Each number is 200 + 30 x the weight over its row's rms, rounded and kept within 0 to 999. Layers, rows and columns count from 0. The size before them is the row's rms in percent of the matrix's.

# q: layer 3 attention query, 576x576, rms 0.0302, rows 511, columns 0-71
# k: layer 3 attention key, 576x576, rms 0.0288, rows 511, columns 0-71
# v: layer 3 attention value, 576x576, rms 0.028, rows 448-493, columns 0-71
# o: layer 3 attention output (transposed), 576x576, rms 0.036, rows 448-493, columns 0-71
q511,113,196,186,217,208,171,193,178,200,294,205,184,173,240,124,197,225,195,198,200,150,169,246,208,204,145,210,199,198,208,164,209,217,185,148,171,238,222,189,197,149,170,215,200,184,205,164,244,204,243,161,210,205,198,172,228,189,195,249,229,195,235,173,222,192,196,228,180,149,233,184,205,184
k511,110,161,236,219,129,157,201,225,212,175,224,193,257,208,189,142,194,184,185,177,103,161,153,163,186,186,182,227,271,226,262,212,197,218,218,244,199,188,190,229,201,255,251,262,213,220,228,174,158,199,149,278,163,230,225,156,277,163,222,236,219,198,262,230,178,192,224,173,236,200,238,185,191
v448,094,211,220,199,190,186,166,183,196,169,196,256,174,201,188,214,207,227,179,188,182,127,222,234,165,199,190,221,213,188,202,197,217,263,155,171,288,173,128,240,212,243,173,200,198,168,185,178,216,246,136,182,215,215,208,228,185,219,192,205,212,190,221,224,207,216,240,203,172,221,204,192,268
o448,092,239,229,219,161,195,209,243,229,188,177,216,195,198,234,172,236,195,231,243,247,224,226,226,208,210,197,214,213,181,222,278,173,202,174,210,159,184,189,239,209,219,158,230,222,182,291,221,179,210,179,198,249,186,260,135,187,178,185,214,208,239,176,163,185,198,197,183,213,191,210,209,167
v449,093,204,194,227,165,178,165,175,183,171,255,147,175,235,168,190,230,195,205,199,189,232,224,189,176,190,233,146,219,213,235,183,221,272,173,206,158,202,232,167,222,257,268,207,186,215,214,198,197,148,189,247,188,198,186,156,156,178,194,105,181,206,168,207,197,256,212,185,172,216,159,203,167
o449,088,192,215,201,180,160,234,194,147,179,168,187,202,198,192,176,230,202,163,212,210,187,174,259,234,180,128,217,202,204,238,195,203,185,225,264,205,226,173,228,137,144,209,200,200,197,181,219,154,206,206,177,252,185,132,186,200,265,218,182,249,229,216,199,192,244,179,211,228,201,215,164,269
v450,090,223,171,226,139,176,233,205,191,198,199,192,183,168,179,173,156,206,164,171,195,197,200,182,174,196,213,200,211,208,171,245,209,200,190,163,204,186,181,175,191,211,184,118,231,200,230,229,203,243,248,214,179,177,227,163,208,192,195,162,210,231,180,212,160,181,223,279,212,234,246,184,260
o450,089,237,207,214,195,201,203,228,194,201,153,188,240,204,243,160,211,288,224,245,183,215,222,191,254,210,214,198,185,232,149,202,278,180,182,142,199,170,135,228,158,220,243,273,183,203,270,200,117,232,178,244,244,191,208,168,207,166,230,186,185,197,193,178,222,211,165,174,217,192,242,218,168
v451,094,192,208,188,265,185,188,181,141,207,165,190,225,212,165,204,126,189,166,275,202,207,224,193,230,162,195,163,240,228,178,185,213,168,184,170,209,165,178,190,139,269,209,200,203,187,211,212,202,256,182,143,233,259,197,193,197,178,245,207,232,180,154,277,189,234,183,204,187,202,162,212,203
o451,098,192,177,171,174,262,216,231,183,224,239,208,141,235,203,182,177,108,215,191,181,166,215,214,230,152,185,205,178,180,229,191,186,221,231,207,243,237,159,215,183,153,198,185,208,197,147,194,171,182,151,232,185,119,222,221,198,242,213,182,183,225,210,141,191,193,213,168,218,199,247,220,185
v452,095,218,135,97,187,235,156,216,171,180,158,231,200,168,238,169,188,211,226,185,160,235,207,240,169,204,186,211,183,218,230,166,229,218,212,216,206,196,213,226,162,148,215,176,176,156,233,241,208,222,191,204,210,170,178,184,234,197,190,152,197,169,173,168,156,190,187,248,177,215,261,182,241
o452,090,213,175,234,237,197,153,192,191,206,190,243,153,190,252,166,186,230,186,167,175,204,258,181,166,140,218,241,220,246,112,200,186,214,202,150,228,205,200,184,289,194,198,188,240,169,177,148,191,185,190,215,228,212,195,260,226,163,147,232,159,238,186,212,218,170,175,148,218,170,200,210,216
v453,101,197,213,185,197,122,176,250,180,184,244,159,192,182,177,204,202,197,156,178,244,206,156,210,194,204,200,226,140,197,227,196,189,205,230,135,163,216,232,190,215,240,230,211,238,151,198,182,187,243,214,196,239,260,195,213,261,187,158,160,190,212,190,170,202,234,137,209,175,199,189,230,169
o453,097,197,207,247,237,230,227,228,190,210,251,172,194,228,186,236,119,153,183,196,167,216,220,163,212,193,212,198,187,236,214,212,231,212,196,228,264,178,190,212,160,174,130,183,203,203,199,277,192,197,188,189,177,153,205,159,244,224,186,250,217,181,212,200,127,177,265,202,223,209,214,169,262
v454,093,196,137,184,171,248,191,204,190,165,208,236,188,232,191,264,201,210,212,256,233,171,191,189,212,210,153,179,203,229,186,180,182,141,194,151,185,197,242,171,172,189,212,226,237,187,227,206,162,248,225,224,255,139,230,138,175,197,198,218,215,202,174,128,190,204,189,231,239,223,171,225,245
o454,091,172,170,210,187,204,174,201,224,230,217,197,190,208,218,170,168,192,246,167,276,211,184,185,186,218,201,197,200,186,142,165,167,242,238,102,240,205,167,182,204,220,200,132,221,217,255,186,202,204,150,232,186,172,186,164,223,173,229,175,208,169,179,216,209,216,186,220,196,162,152,231,190
v455,104,167,191,212,184,208,244,211,205,169,174,151,162,200,224,191,178,207,194,228,158,135,173,210,237,252,209,201,158,196,210,239,191,176,198,232,149,191,159,206,232,176,225,226,186,249,140,148,166,197,206,154,188,210,191,202,186,215,237,169,198,142,149,216,184,152,173,117,178,163,254,241,152
o455,102,226,181,180,189,188,251,181,198,245,143,217,221,150,158,187,224,208,259,166,205,214,221,238,198,177,191,256,232,207,180,180,224,231,217,276,183,176,197,199,197,207,193,189,157,184,136,178,200,208,192,174,193,236,225,198,179,223,192,193,248,186,190,238,214,220,204,205,242,130,208,168,178
v456,094,226,181,191,206,232,252,218,250,178,210,189,209,271,217,224,248,174,242,193,232,244,210,152,158,186,237,196,260,141,210,241,216,227,223,204,269,196,164,190,151,259,210,185,220,185,171,196,174,201,271,202,210,194,206,203,179,218,215,190,206,212,233,246,259,175,235,186,191,163,164,158,210
o456,091,203,223,184,218,234,226,198,172,208,192,240,166,182,190,210,245,195,199,216,179,181,224,175,202,147,217,172,172,141,189,241,187,182,182,198,211,184,253,245,232,208,222,198,224,204,176,196,159,182,192,242,189,167,194,226,202,177,157,245,241,199,205,219,207,201,222,230,216,220,179,231,182
v457,098,201,226,185,233,198,187,181,156,196,142,180,222,210,213,163,229,179,192,212,234,120,227,216,183,196,183,182,212,196,202,215,214,175,191,225,222,236,228,225,187,178,166,178,183,261,191,169,270,162,196,131,223,239,78,191,229,234,171,204,177,195,241,234,226,225,126,241,201,187,136,178,176
o457,092,220,230,233,166,237,235,208,202,184,198,214,239,185,258,154,254,219,185,191,184,223,183,155,231,212,213,129,227,175,206,185,206,189,198,220,174,187,175,216,204,193,235,201,156,208,219,202,187,182,199,225,206,221,194,180,223,190,205,193,170,245,192,213,208,214,199,171,250,216,224,174,181
v458,093,210,149,207,246,157,224,223,201,229,190,217,206,208,194,208,193,212,196,173,183,210,141,211,226,244,140,178,142,187,213,230,166,215,231,216,202,178,168,184,187,166,221,248,183,186,251,239,175,210,196,228,212,160,165,208,200,184,206,188,159,212,210,211,210,189,201,215,199,153,215,197,172
o458,094,178,204,244,189,194,178,181,219,227,174,181,240,217,236,190,131,212,257,195,187,207,189,220,250,261,133,161,258,182,196,184,220,159,198,180,215,237,165,181,188,193,190,260,195,189,125,210,128,228,226,157,200,177,188,238,223,201,194,114,197,201,187,175,198,195,184,235,186,189,205,235,177
v459,093,175,135,191,231,158,175,255,197,189,203,201,240,263,193,218,196,178,204,189,266,200,219,229,162,248,219,168,219,194,214,172,197,197,211,186,212,237,207,215,200,229,169,185,142,192,199,234,246,176,186,226,197,238,138,189,241,242,169,246,192,133,202,220,177,173,264,179,212,221,198,187,199
o459,090,193,203,204,206,172,195,205,120,237,253,176,202,210,129,254,197,226,167,223,294,218,179,203,209,235,167,169,171,205,198,271,259,232,193,190,171,159,120,198,158,208,181,202,199,185,228,153,174,210,186,208,189,213,231,170,237,165,218,182,213,213,151,171,175,193,206,177,142,236,272,197,210
v460,089,163,181,191,216,145,286,169,204,181,144,172,243,253,251,229,247,215,152,194,196,240,236,199,240,185,225,165,211,209,180,178,197,244,180,188,255,233,201,163,201,216,195,151,214,254,231,182,225,253,159,159,189,194,159,196,170,147,218,198,219,216,205,196,200,209,221,166,211,199,221,144,264
o460,090,200,176,241,178,154,232,215,192,208,161,198,206,162,198,182,243,205,170,178,219,151,201,119,205,196,163,215,220,173,229,204,225,202,153,253,187,229,137,243,213,230,218,215,156,191,220,172,190,191,234,176,183,180,253,173,223,222,212,188,236,164,224,216,170,217,195,191,163,231,199,231,135
v461,098,252,160,196,190,180,188,161,191,228,202,219,221,212,214,231,214,231,165,208,212,189,183,153,206,190,160,180,194,217,186,189,223,189,210,115,171,190,224,234,148,203,168,186,196,221,211,198,199,199,243,202,202,191,222,223,201,221,231,175,212,200,190,154,196,238,137,180,178,161,181,257,233
o461,096,213,200,143,174,217,210,221,250,207,178,254,235,222,157,140,210,263,247,182,211,269,217,197,246,203,187,197,223,158,183,213,200,235,207,196,217,236,179,204,176,168,217,227,189,198,252,192,164,151,243,215,227,214,197,197,252,233,160,223,215,228,182,208,257,196,185,182,164,221,240,195,164
v462,092,151,180,220,176,236,178,197,223,205,186,201,171,192,191,212,187,174,186,192,245,251,225,213,213,199,209,205,182,227,135,254,178,214,205,215,195,222,198,198,183,198,229,217,144,207,216,184,189,223,181,221,191,186,188,153,113,213,214,200,221,168,203,206,210,229,215,185,234,167,150,180,192
o462,092,175,198,159,151,194,159,222,229,123,254,143,245,231,189,164,214,173,160,232,239,162,245,239,193,215,168,198,245,176,179,136,212,208,186,238,195,166,185,190,221,204,213,221,198,185,200,221,138,201,228,214,248,180,219,202,190,216,169,182,233,229,190,198,192,212,165,217,198,196,147,230,285
v463,096,202,154,217,177,134,244,239,154,198,223,237,129,224,171,206,176,229,249,174,219,204,151,212,197,264,181,197,147,228,180,219,194,147,212,236,151,210,235,262,195,213,218,260,166,195,210,226,191,204,211,210,210,265,260,181,199,189,209,244,199,227,220,153,208,189,144,190,124,236,264,188,185
o463,097,165,192,174,205,209,219,262,237,212,159,245,257,262,190,274,191,221,172,187,149,247,200,213,246,172,175,249,242,183,141,205,188,204,191,170,224,254,212,190,226,219,185,149,223,179,178,250,149,215,166,180,216,200,139,219,227,182,241,221,162,133,253,173,202,156,204,196,230,171,188,238,177
v464,093,179,200,166,176,249,199,235,187,197,182,237,189,199,149,196,214,220,207,237,213,200,193,187,233,191,223,196,229,156,275,248,243,192,155,198,210,208,203,182,205,204,213,233,154,168,277,185,186,217,211,199,206,205,180,183,215,237,209,219,198,204,207,211,202,203,220,176,175,160,147,122,172
o464,096,127,267,194,236,170,154,215,154,186,189,233,202,216,200,190,204,192,211,170,211,258,193,215,177,195,192,205,168,252,152,228,188,182,206,162,212,240,224,205,156,209,210,244,145,166,194,155,209,192,210,237,226,178,184,187,235,228,240,158,174,243,198,231,197,179,127,191,213,217,221,152,224
v465,091,209,161,244,218,172,194,183,165,187,207,229,181,177,204,176,215,233,184,204,167,281,207,240,210,142,182,205,178,176,209,207,172,161,156,204,182,161,157,204,180,237,237,217,181,207,207,205,240,194,167,194,225,144,296,218,257,165,213,222,196,174,218,172,178,211,200,208,242,197,138,177,195
o465,095,215,158,170,185,224,175,153,197,209,199,189,185,215,195,210,221,213,191,213,170,113,211,180,139,209,209,206,257,177,196,128,190,180,204,221,181,197,147,239,188,149,207,200,170,196,183,179,169,240,226,170,196,166,218,204,226,253,181,171,166,204,232,195,136,230,184,215,180,167,219,170,248
v466,099,246,189,235,222,156,214,224,184,199,203,201,209,224,192,242,197,186,175,201,242,224,202,197,228,203,109,230,225,167,224,168,221,206,230,157,148,173,218,151,198,182,167,247,178,147,243,200,234,192,232,179,241,245,229,224,187,176,148,190,197,251,176,220,188,182,140,171,193,183,201,157,170
o466,099,174,225,227,154,178,136,208,185,206,188,177,233,213,185,199,170,211,200,244,224,175,206,185,181,162,204,194,198,182,166,166,220,196,217,200,224,239,164,229,182,210,225,161,198,235,198,176,153,206,231,190,172,151,175,184,163,190,213,187,228,182,170,226,243,183,186,147,181,217,253,199,211
v467,096,180,116,221,235,179,187,241,205,189,151,204,189,184,198,180,171,257,188,195,190,220,155,185,208,245,165,153,219,220,249,198,239,157,206,169,174,214,278,226,187,176,212,147,234,179,140,216,253,134,224,208,194,221,166,231,159,186,187,174,228,207,199,228,218,162,179,238,236,182,183,257,219
o467,096,217,175,171,206,225,218,173,223,254,202,169,230,227,206,192,188,218,232,200,201,201,192,237,167,179,240,222,219,232,173,255,215,191,249,186,190,219,181,169,184,163,217,201,189,276,206,223,154,192,142,216,176,235,213,222,170,216,184,176,185,211,193,199,215,226,228,208,220,189,165,218,229
v468,094,252,166,235,239,195,188,229,160,238,275,189,175,226,251,232,184,213,132,160,242,183,227,198,143,192,164,176,260,208,171,148,242,190,217,173,197,207,261,215,187,200,153,218,152,155,212,184,169,221,176,149,211,235,185,234,222,175,181,167,207,174,220,175,215,193,262,195,213,214,187,175,227
o468,096,216,202,133,193,196,168,216,182,106,199,183,177,161,195,185,217,182,149,217,217,202,269,168,191,166,188,201,234,162,198,202,211,240,171,170,195,190,242,232,220,188,186,194,213,134,240,187,187,164,187,240,173,195,207,194,205,159,198,227,182,217,171,210,180,182,151,227,187,239,271,181,204
v469,097,259,160,103,151,200,207,186,192,182,249,170,174,205,195,181,224,234,248,167,240,226,225,204,210,155,188,205,177,187,228,228,242,227,306,161,211,190,200,195,188,223,152,179,192,167,196,191,228,244,163,194,176,252,191,224,199,186,222,207,196,238,212,156,200,164,197,201,204,205,164,178,149
o469,095,168,230,266,206,199,178,143,253,192,187,180,184,183,203,121,197,104,212,214,147,252,190,201,226,198,224,197,130,174,231,176,181,191,166,188,213,265,181,220,179,166,173,213,185,248,228,175,203,199,247,224,201,194,187,267,203,217,207,181,224,184,189,214,236,216,218,164,191,231,152,220,243
v470,089,228,244,184,161,243,201,240,226,244,178,250,201,248,195,164,145,211,140,253,241,229,186,186,183,149,219,199,154,242,159,199,160,175,183,202,191,160,181,199,178,213,188,164,185,148,206,170,228,209,190,240,214,151,248,236,185,197,210,178,193,197,205,213,169,170,210,233,265,201,196,174,217
o470,088,228,152,209,195,215,156,259,164,121,208,206,216,170,188,255,171,141,231,205,149,123,238,167,235,203,228,229,196,200,226,157,182,216,208,205,151,243,205,189,238,152,175,178,194,199,186,198,178,251,196,171,229,253,153,162,196,162,139,218,177,222,231,214,192,233,163,235,192,184,143,214,185
v471,096,218,172,222,218,136,182,228,219,255,252,198,232,256,216,142,223,159,179,225,186,191,125,151,242,165,172,215,176,188,239,159,174,187,208,233,215,176,227,192,203,198,152,213,174,211,172,203,173,207,223,210,199,198,207,165,169,219,216,194,218,127,174,207,248,227,206,172,217,189,178,187,209
o471,099,190,180,194,247,187,207,189,183,170,247,237,194,207,228,194,255,188,228,181,196,238,192,145,244,217,213,216,230,247,194,235,271,193,146,211,201,236,218,210,154,170,197,205,222,186,225,171,180,195,219,217,239,218,245,295,179,185,179,222,221,225,264,162,231,181,242,206,189,157,205,248,174
v472,090,188,172,214,206,187,212,231,190,193,217,247,159,212,193,176,192,184,191,240,170,192,253,136,242,178,227,210,222,184,259,159,234,245,220,175,185,220,168,202,237,226,189,200,198,199,160,202,210,219,190,167,267,204,146,246,140,178,179,144,213,223,164,212,205,208,226,243,154,221,264,110,158
o472,089,237,206,206,231,163,207,182,211,222,164,221,175,230,219,168,224,179,201,156,202,112,202,233,186,194,156,195,224,188,169,192,258,199,169,203,167,178,195,152,154,200,190,221,186,216,162,229,216,166,208,207,232,198,250,188,162,157,220,235,161,239,200,224,216,147,190,222,189,174,135,237,191
v473,090,151,177,205,213,149,171,246,194,171,200,187,245,201,214,194,137,196,245,179,275,211,218,194,188,233,272,155,146,163,210,237,208,238,170,199,229,128,186,206,179,175,221,192,163,197,159,243,222,241,219,251,222,181,221,184,189,219,143,158,181,212,239,218,152,211,218,249,169,176,157,249,212
o473,091,216,162,192,218,190,199,203,211,182,211,224,218,253,175,178,209,237,191,241,187,150,221,181,173,216,199,222,178,193,192,248,213,167,206,205,230,150,196,227,177,153,182,176,168,214,190,208,199,173,169,179,197,160,213,161,221,207,207,204,130,203,206,195,178,196,204,211,170,225,198,184,171
v474,092,159,178,197,203,210,196,155,214,151,157,181,232,235,183,202,224,221,209,121,139,165,185,180,182,190,220,154,220,197,210,198,166,204,172,224,216,184,221,203,202,264,251,121,181,195,216,196,225,206,189,183,201,243,255,182,176,254,211,252,202,173,226,207,213,148,219,213,211,201,193,197,273
o474,091,221,206,237,159,192,194,213,150,171,201,172,157,170,232,210,238,210,185,186,218,153,238,211,214,150,208,177,198,207,211,242,209,173,184,183,189,189,190,182,163,160,228,215,215,191,209,158,191,217,200,200,197,209,166,173,170,254,195,142,239,196,214,196,236,189,198,217,219,199,190,201,152
v475,089,234,179,245,264,188,149,242,151,164,198,161,175,175,177,207,224,164,184,167,231,151,225,223,222,201,153,164,187,232,197,176,173,223,230,257,230,147,205,173,215,206,226,207,172,198,228,199,222,155,216,213,216,198,245,202,153,214,255,202,229,263,216,221,178,211,228,185,191,158,157,224,223
o475,093,157,183,185,161,128,180,207,146,168,178,218,215,164,165,193,223,246,257,190,195,142,214,204,206,164,188,228,172,220,137,215,216,218,192,204,195,172,183,275,239,174,225,185,203,145,218,217,147,178,169,214,133,161,191,224,215,209,212,212,239,171,170,188,172,199,197,178,204,148,157,209,249
v476,090,174,194,154,179,210,189,140,239,215,204,222,265,272,171,220,234,205,200,175,211,206,248,199,139,227,188,180,150,214,226,211,183,254,174,173,208,201,246,242,197,157,201,196,206,217,199,141,203,251,189,230,185,176,179,164,154,217,239,191,174,216,170,236,159,171,225,168,169,187,205,181,264
o476,090,200,226,200,208,192,238,220,177,117,163,225,196,205,236,270,239,149,222,155,198,232,233,173,208,183,192,230,235,243,212,248,209,189,209,238,160,205,220,162,209,193,184,202,196,192,166,213,163,177,244,217,214,207,172,167,249,194,172,189,153,175,192,158,198,197,197,227,219,238,187,200,199
v477,090,229,224,237,211,248,257,192,201,180,174,191,138,224,218,206,160,223,193,212,206,161,183,262,229,175,182,159,187,154,146,205,234,190,198,258,224,200,244,217,168,252,205,198,189,158,210,225,153,160,209,178,197,196,173,184,213,185,186,189,248,186,148,201,194,228,183,206,192,260,225,201,243
o477,095,225,238,206,192,181,178,208,208,256,217,123,160,175,224,155,212,220,136,262,200,227,204,202,209,211,230,219,190,181,255,201,163,167,222,202,199,182,166,202,313,187,206,145,181,231,199,188,183,263,150,193,230,230,219,216,169,195,203,201,195,207,237,238,218,222,238,146,196,231,172,195,191
v478,098,213,164,243,213,207,232,172,244,256,169,225,185,239,225,214,189,225,151,208,232,178,237,235,231,232,160,279,229,239,210,170,140,183,236,185,130,231,227,186,234,191,206,204,164,197,147,208,269,148,210,211,230,200,159,178,166,213,181,170,259,184,189,206,210,186,172,181,203,274,213,215,231
o478,093,295,178,198,175,237,151,218,190,213,143,164,306,215,181,138,181,151,197,176,164,213,173,181,190,167,157,234,225,202,210,261,279,215,233,213,179,232,193,240,200,190,198,193,155,195,217,224,213,211,147,146,146,226,166,188,193,212,235,183,176,242,153,204,177,206,211,243,216,204,280,215,145
v479,097,173,202,185,192,195,238,248,177,203,152,178,179,225,128,225,186,180,214,193,199,197,192,241,210,219,180,194,165,218,294,201,203,231,231,187,190,156,210,213,163,201,224,218,228,195,279,201,219,151,228,188,177,202,295,241,190,192,216,166,247,184,234,261,199,191,213,165,177,196,174,226,226
o479,095,177,213,213,221,220,238,137,235,129,186,181,197,215,213,212,149,212,159,177,198,318,211,180,183,216,199,144,194,176,237,272,175,214,224,198,200,211,214,200,201,160,197,248,215,223,210,188,162,196,201,151,254,158,198,199,195,174,178,180,173,193,169,210,211,189,203,152,232,213,150,172,186
v480,094,216,212,234,255,212,197,199,188,199,218,236,223,174,219,247,196,198,254,172,152,157,190,188,188,175,254,183,186,174,187,163,254,140,206,172,204,252,206,232,194,171,173,255,178,159,192,177,216,222,173,178,251,189,178,147,214,180,195,188,186,184,232,155,194,226,197,250,144,202,202,185,196
o480,091,106,222,196,229,214,213,239,179,176,198,175,143,254,232,235,205,159,196,221,182,298,230,179,189,241,161,200,150,170,185,195,181,168,230,141,214,218,211,203,220,214,207,243,118,191,159,195,225,192,211,215,194,242,159,242,190,169,218,193,207,228,222,188,211,221,183,249,256,152,185,205,166
v481,101,212,230,175,243,189,157,219,206,221,217,178,200,187,172,224,206,181,169,156,222,164,168,230,190,207,223,181,231,202,239,229,187,195,193,174,224,203,162,235,171,277,167,182,179,194,213,257,203,168,208,221,196,201,182,214,156,216,138,226,224,207,224,227,170,186,193,210,198,171,225,212,213
o481,101,206,185,221,108,188,190,181,211,237,201,205,233,204,191,232,219,218,153,191,233,199,194,239,221,261,171,172,227,178,199,201,227,163,234,198,127,192,202,155,198,228,208,183,173,224,121,177,185,153,161,141,224,195,172,167,186,205,204,199,195,236,206,205,185,161,169,201,169,225,187,205,132
v482,092,193,221,166,178,176,171,225,212,188,212,170,208,180,226,185,207,172,172,199,166,239,179,198,236,214,142,201,213,216,241,181,245,212,166,208,187,251,197,156,220,200,186,207,183,180,207,192,231,190,250,279,193,164,221,177,145,271,212,195,207,186,230,183,197,212,185,223,200,224,169,193,222
o482,090,248,209,201,197,193,228,198,227,165,184,169,156,205,177,177,193,221,182,158,208,131,195,235,183,145,215,119,141,207,277,218,208,178,260,224,170,159,192,152,180,169,185,228,156,229,235,233,228,219,119,221,214,197,229,180,218,254,227,139,151,154,235,210,138,223,197,236,210,173,219,193,165
v483,098,242,164,202,146,197,240,180,220,224,184,218,155,121,189,169,176,202,187,232,205,168,236,160,210,186,177,257,204,164,175,186,189,218,260,260,237,194,198,205,203,181,197,234,232,182,177,193,221,162,184,211,191,208,238,200,281,198,200,219,201,220,175,211,210,183,161,189,174,210,180,212,158
o483,097,222,180,214,237,193,208,238,183,203,161,220,192,196,177,220,225,207,199,192,153,222,167,201,193,181,228,224,209,203,193,201,186,163,203,131,204,203,154,199,232,226,252,239,188,208,186,163,244,192,159,167,149,187,182,178,169,171,174,194,163,224,218,225,207,186,168,225,200,184,196,169,218
v484,097,204,227,229,198,167,196,227,173,211,253,290,207,207,156,189,177,184,228,209,194,175,223,271,165,151,255,264,190,205,245,260,212,185,236,177,156,180,195,209,215,177,211,181,209,188,254,175,212,177,179,205,191,219,220,189,209,185,168,199,199,181,204,207,206,199,190,206,219,210,237,189,157
o484,096,203,188,158,256,241,204,161,220,205,167,126,221,192,184,255,211,240,220,205,220,218,224,187,192,182,199,180,189,189,194,179,189,201,189,184,216,194,173,160,220,190,184,222,223,161,217,207,179,230,206,173,199,234,167,239,149,205,163,246,197,239,148,209,174,230,188,154,151,220,219,168,260
v485,097,117,231,165,137,232,179,166,216,179,222,146,224,156,216,197,190,187,206,180,123,232,209,166,193,180,160,277,140,202,190,192,217,225,155,197,244,213,141,196,181,203,219,245,246,188,233,212,267,262,238,196,184,179,197,198,186,234,184,219,249,250,246,259,244,221,211,212,224,186,231,212,217
o485,096,246,238,197,232,197,238,194,223,201,219,206,197,184,170,191,174,173,207,214,197,197,226,271,194,223,232,167,195,167,219,268,121,119,229,234,173,186,264,209,214,210,196,163,200,179,204,218,169,190,185,195,187,202,230,179,233,175,142,160,190,208,234,196,231,193,199,201,210,194,216,208,194
v486,095,256,191,220,204,232,222,177,217,217,245,207,154,213,182,179,284,117,163,208,213,204,237,166,217,203,204,182,195,167,192,224,206,213,245,214,214,180,143,249,154,213,236,209,213,213,191,196,214,176,243,164,209,235,139,223,160,195,143,214,166,210,256,211,208,157,161,233,184,190,218,237,192
o486,094,217,185,133,180,210,185,250,226,192,228,179,212,206,159,183,186,141,232,183,247,171,242,196,182,186,220,219,191,155,155,170,153,177,181,188,205,235,140,184,180,179,169,197,210,200,173,186,138,207,201,152,197,133,116,168,144,165,195,206,242,169,199,195,177,206,180,170,182,192,204,214,140
v487,104,178,163,176,176,251,218,133,263,230,232,208,203,245,197,198,175,195,195,178,208,230,224,221,114,176,181,178,223,209,164,222,244,157,168,228,194,188,275,155,152,184,221,206,205,200,205,228,213,193,206,193,171,192,255,142,229,174,200,205,174,139,213,158,214,221,172,210,185,226,176,227,196
o487,104,234,261,175,204,153,172,232,197,210,178,163,176,215,185,214,201,216,181,202,262,209,204,217,229,180,176,181,172,179,214,183,213,166,186,176,253,182,128,227,185,178,192,229,162,248,217,143,194,218,203,240,237,194,196,187,176,227,194,196,176,205,231,222,203,199,157,152,157,188,206,176,227
v488,092,230,229,172,198,210,206,198,222,158,204,243,133,228,239,226,179,195,195,205,201,230,202,171,244,138,181,254,216,207,251,194,196,207,242,204,197,214,254,237,175,210,254,237,175,206,181,181,169,148,212,195,230,210,199,200,226,197,210,207,209,105,181,243,164,192,202,233,158,224,198,203,186
o488,095,226,208,192,218,224,235,181,166,198,253,218,163,246,144,218,222,166,216,188,142,203,159,131,176,210,199,160,219,242,244,204,147,212,214,185,169,224,184,145,213,155,184,223,202,201,206,219,215,165,202,222,195,206,180,245,237,224,236,194,219,247,202,222,176,200,229,157,238,200,227,220,182
v489,097,224,205,210,198,235,235,146,163,200,174,159,180,206,196,210,236,218,201,179,182,174,223,231,168,168,203,167,203,203,206,190,212,194,190,223,218,198,213,225,192,182,195,206,248,244,189,207,130,227,227,160,182,164,164,232,227,220,148,232,226,163,252,196,178,182,232,176,255,204,278,171,159
o489,094,190,274,234,223,175,189,178,206,195,159,187,200,185,215,243,246,221,180,209,230,156,182,238,219,213,235,200,195,193,283,185,188,184,224,248,159,149,236,187,233,187,226,207,205,190,230,200,210,193,172,235,224,171,192,226,185,195,223,188,173,145,186,201,217,197,136,223,225,188,171,191,202
v490,093,188,210,155,228,192,179,188,154,195,220,215,168,193,217,261,171,255,172,179,183,147,176,182,204,235,210,209,264,192,168,209,195,219,204,222,196,187,227,168,241,216,161,136,189,226,211,151,211,163,232,153,253,150,228,215,225,244,237,147,208,210,235,218,215,192,155,203,221,185,178,245,214
o490,091,217,181,221,201,168,177,205,208,223,212,110,147,220,166,199,178,201,220,187,174,219,177,153,157,181,214,174,147,179,205,210,154,194,164,179,223,226,131,184,171,232,171,210,214,158,182,230,178,266,137,198,172,203,179,217,169,171,202,204,277,128,237,239,212,132,230,190,204,194,169,242,217
v491,098,172,246,243,177,141,167,224,138,188,208,222,196,232,142,205,255,244,181,180,261,215,201,240,196,183,168,211,177,188,244,193,208,215,214,185,111,225,213,166,217,183,205,230,173,134,237,239,185,224,190,208,155,159,260,178,229,170,174,233,171,199,152,235,214,192,239,227,189,119,213,188,211
o491,098,218,189,230,213,229,159,228,194,176,245,278,205,167,206,226,209,229,195,203,238,148,266,193,266,214,171,163,197,181,149,168,167,210,216,220,212,239,127,188,207,214,202,187,191,156,191,187,171,223,213,173,294,220,203,190,184,189,249,226,186,243,198,195,146,203,197,217,259,251,200,193,219
v492,096,179,148,157,229,186,139,189,202,254,177,171,213,183,199,173,176,213,222,144,175,153,176,267,235,167,250,164,204,218,221,199,224,216,190,206,184,237,191,223,180,217,241,245,178,192,226,256,192,213,227,212,233,188,162,191,188,189,141,207,211,220,228,157,223,166,257,195,211,152,174,166,217
o492,095,189,232,238,134,150,189,212,176,194,169,213,207,204,134,211,153,178,222,162,153,201,139,296,237,193,154,200,150,235,183,235,217,190,208,228,199,169,148,179,173,197,197,171,217,182,138,216,206,216,233,192,218,176,214,159,203,213,208,133,207,180,209,182,183,236,161,181,211,193,177,185,156
v493,099,188,164,188,205,173,192,197,165,239,205,129,202,225,248,199,247,198,223,167,208,228,257,191,188,206,153,203,141,198,178,229,182,203,188,213,217,200,202,205,157,218,203,181,175,206,241,204,225,189,181,180,234,210,194,211,188,213,248,200,193,208,190,210,208,151,182,212,184,189,193,252,232
o493,094,167,182,187,194,181,197,121,164,166,190,204,159,205,208,252,232,207,158,213,225,228,143,120,184,196,180,200,225,176,202,214,186,206,212,160,212,237,235,194,208,242,198,241,210,165,145,169,185,214,229,218,201,202,146,215,279,239,175,189,238,164,203,193,174,195,223,147,195,203,234,198,199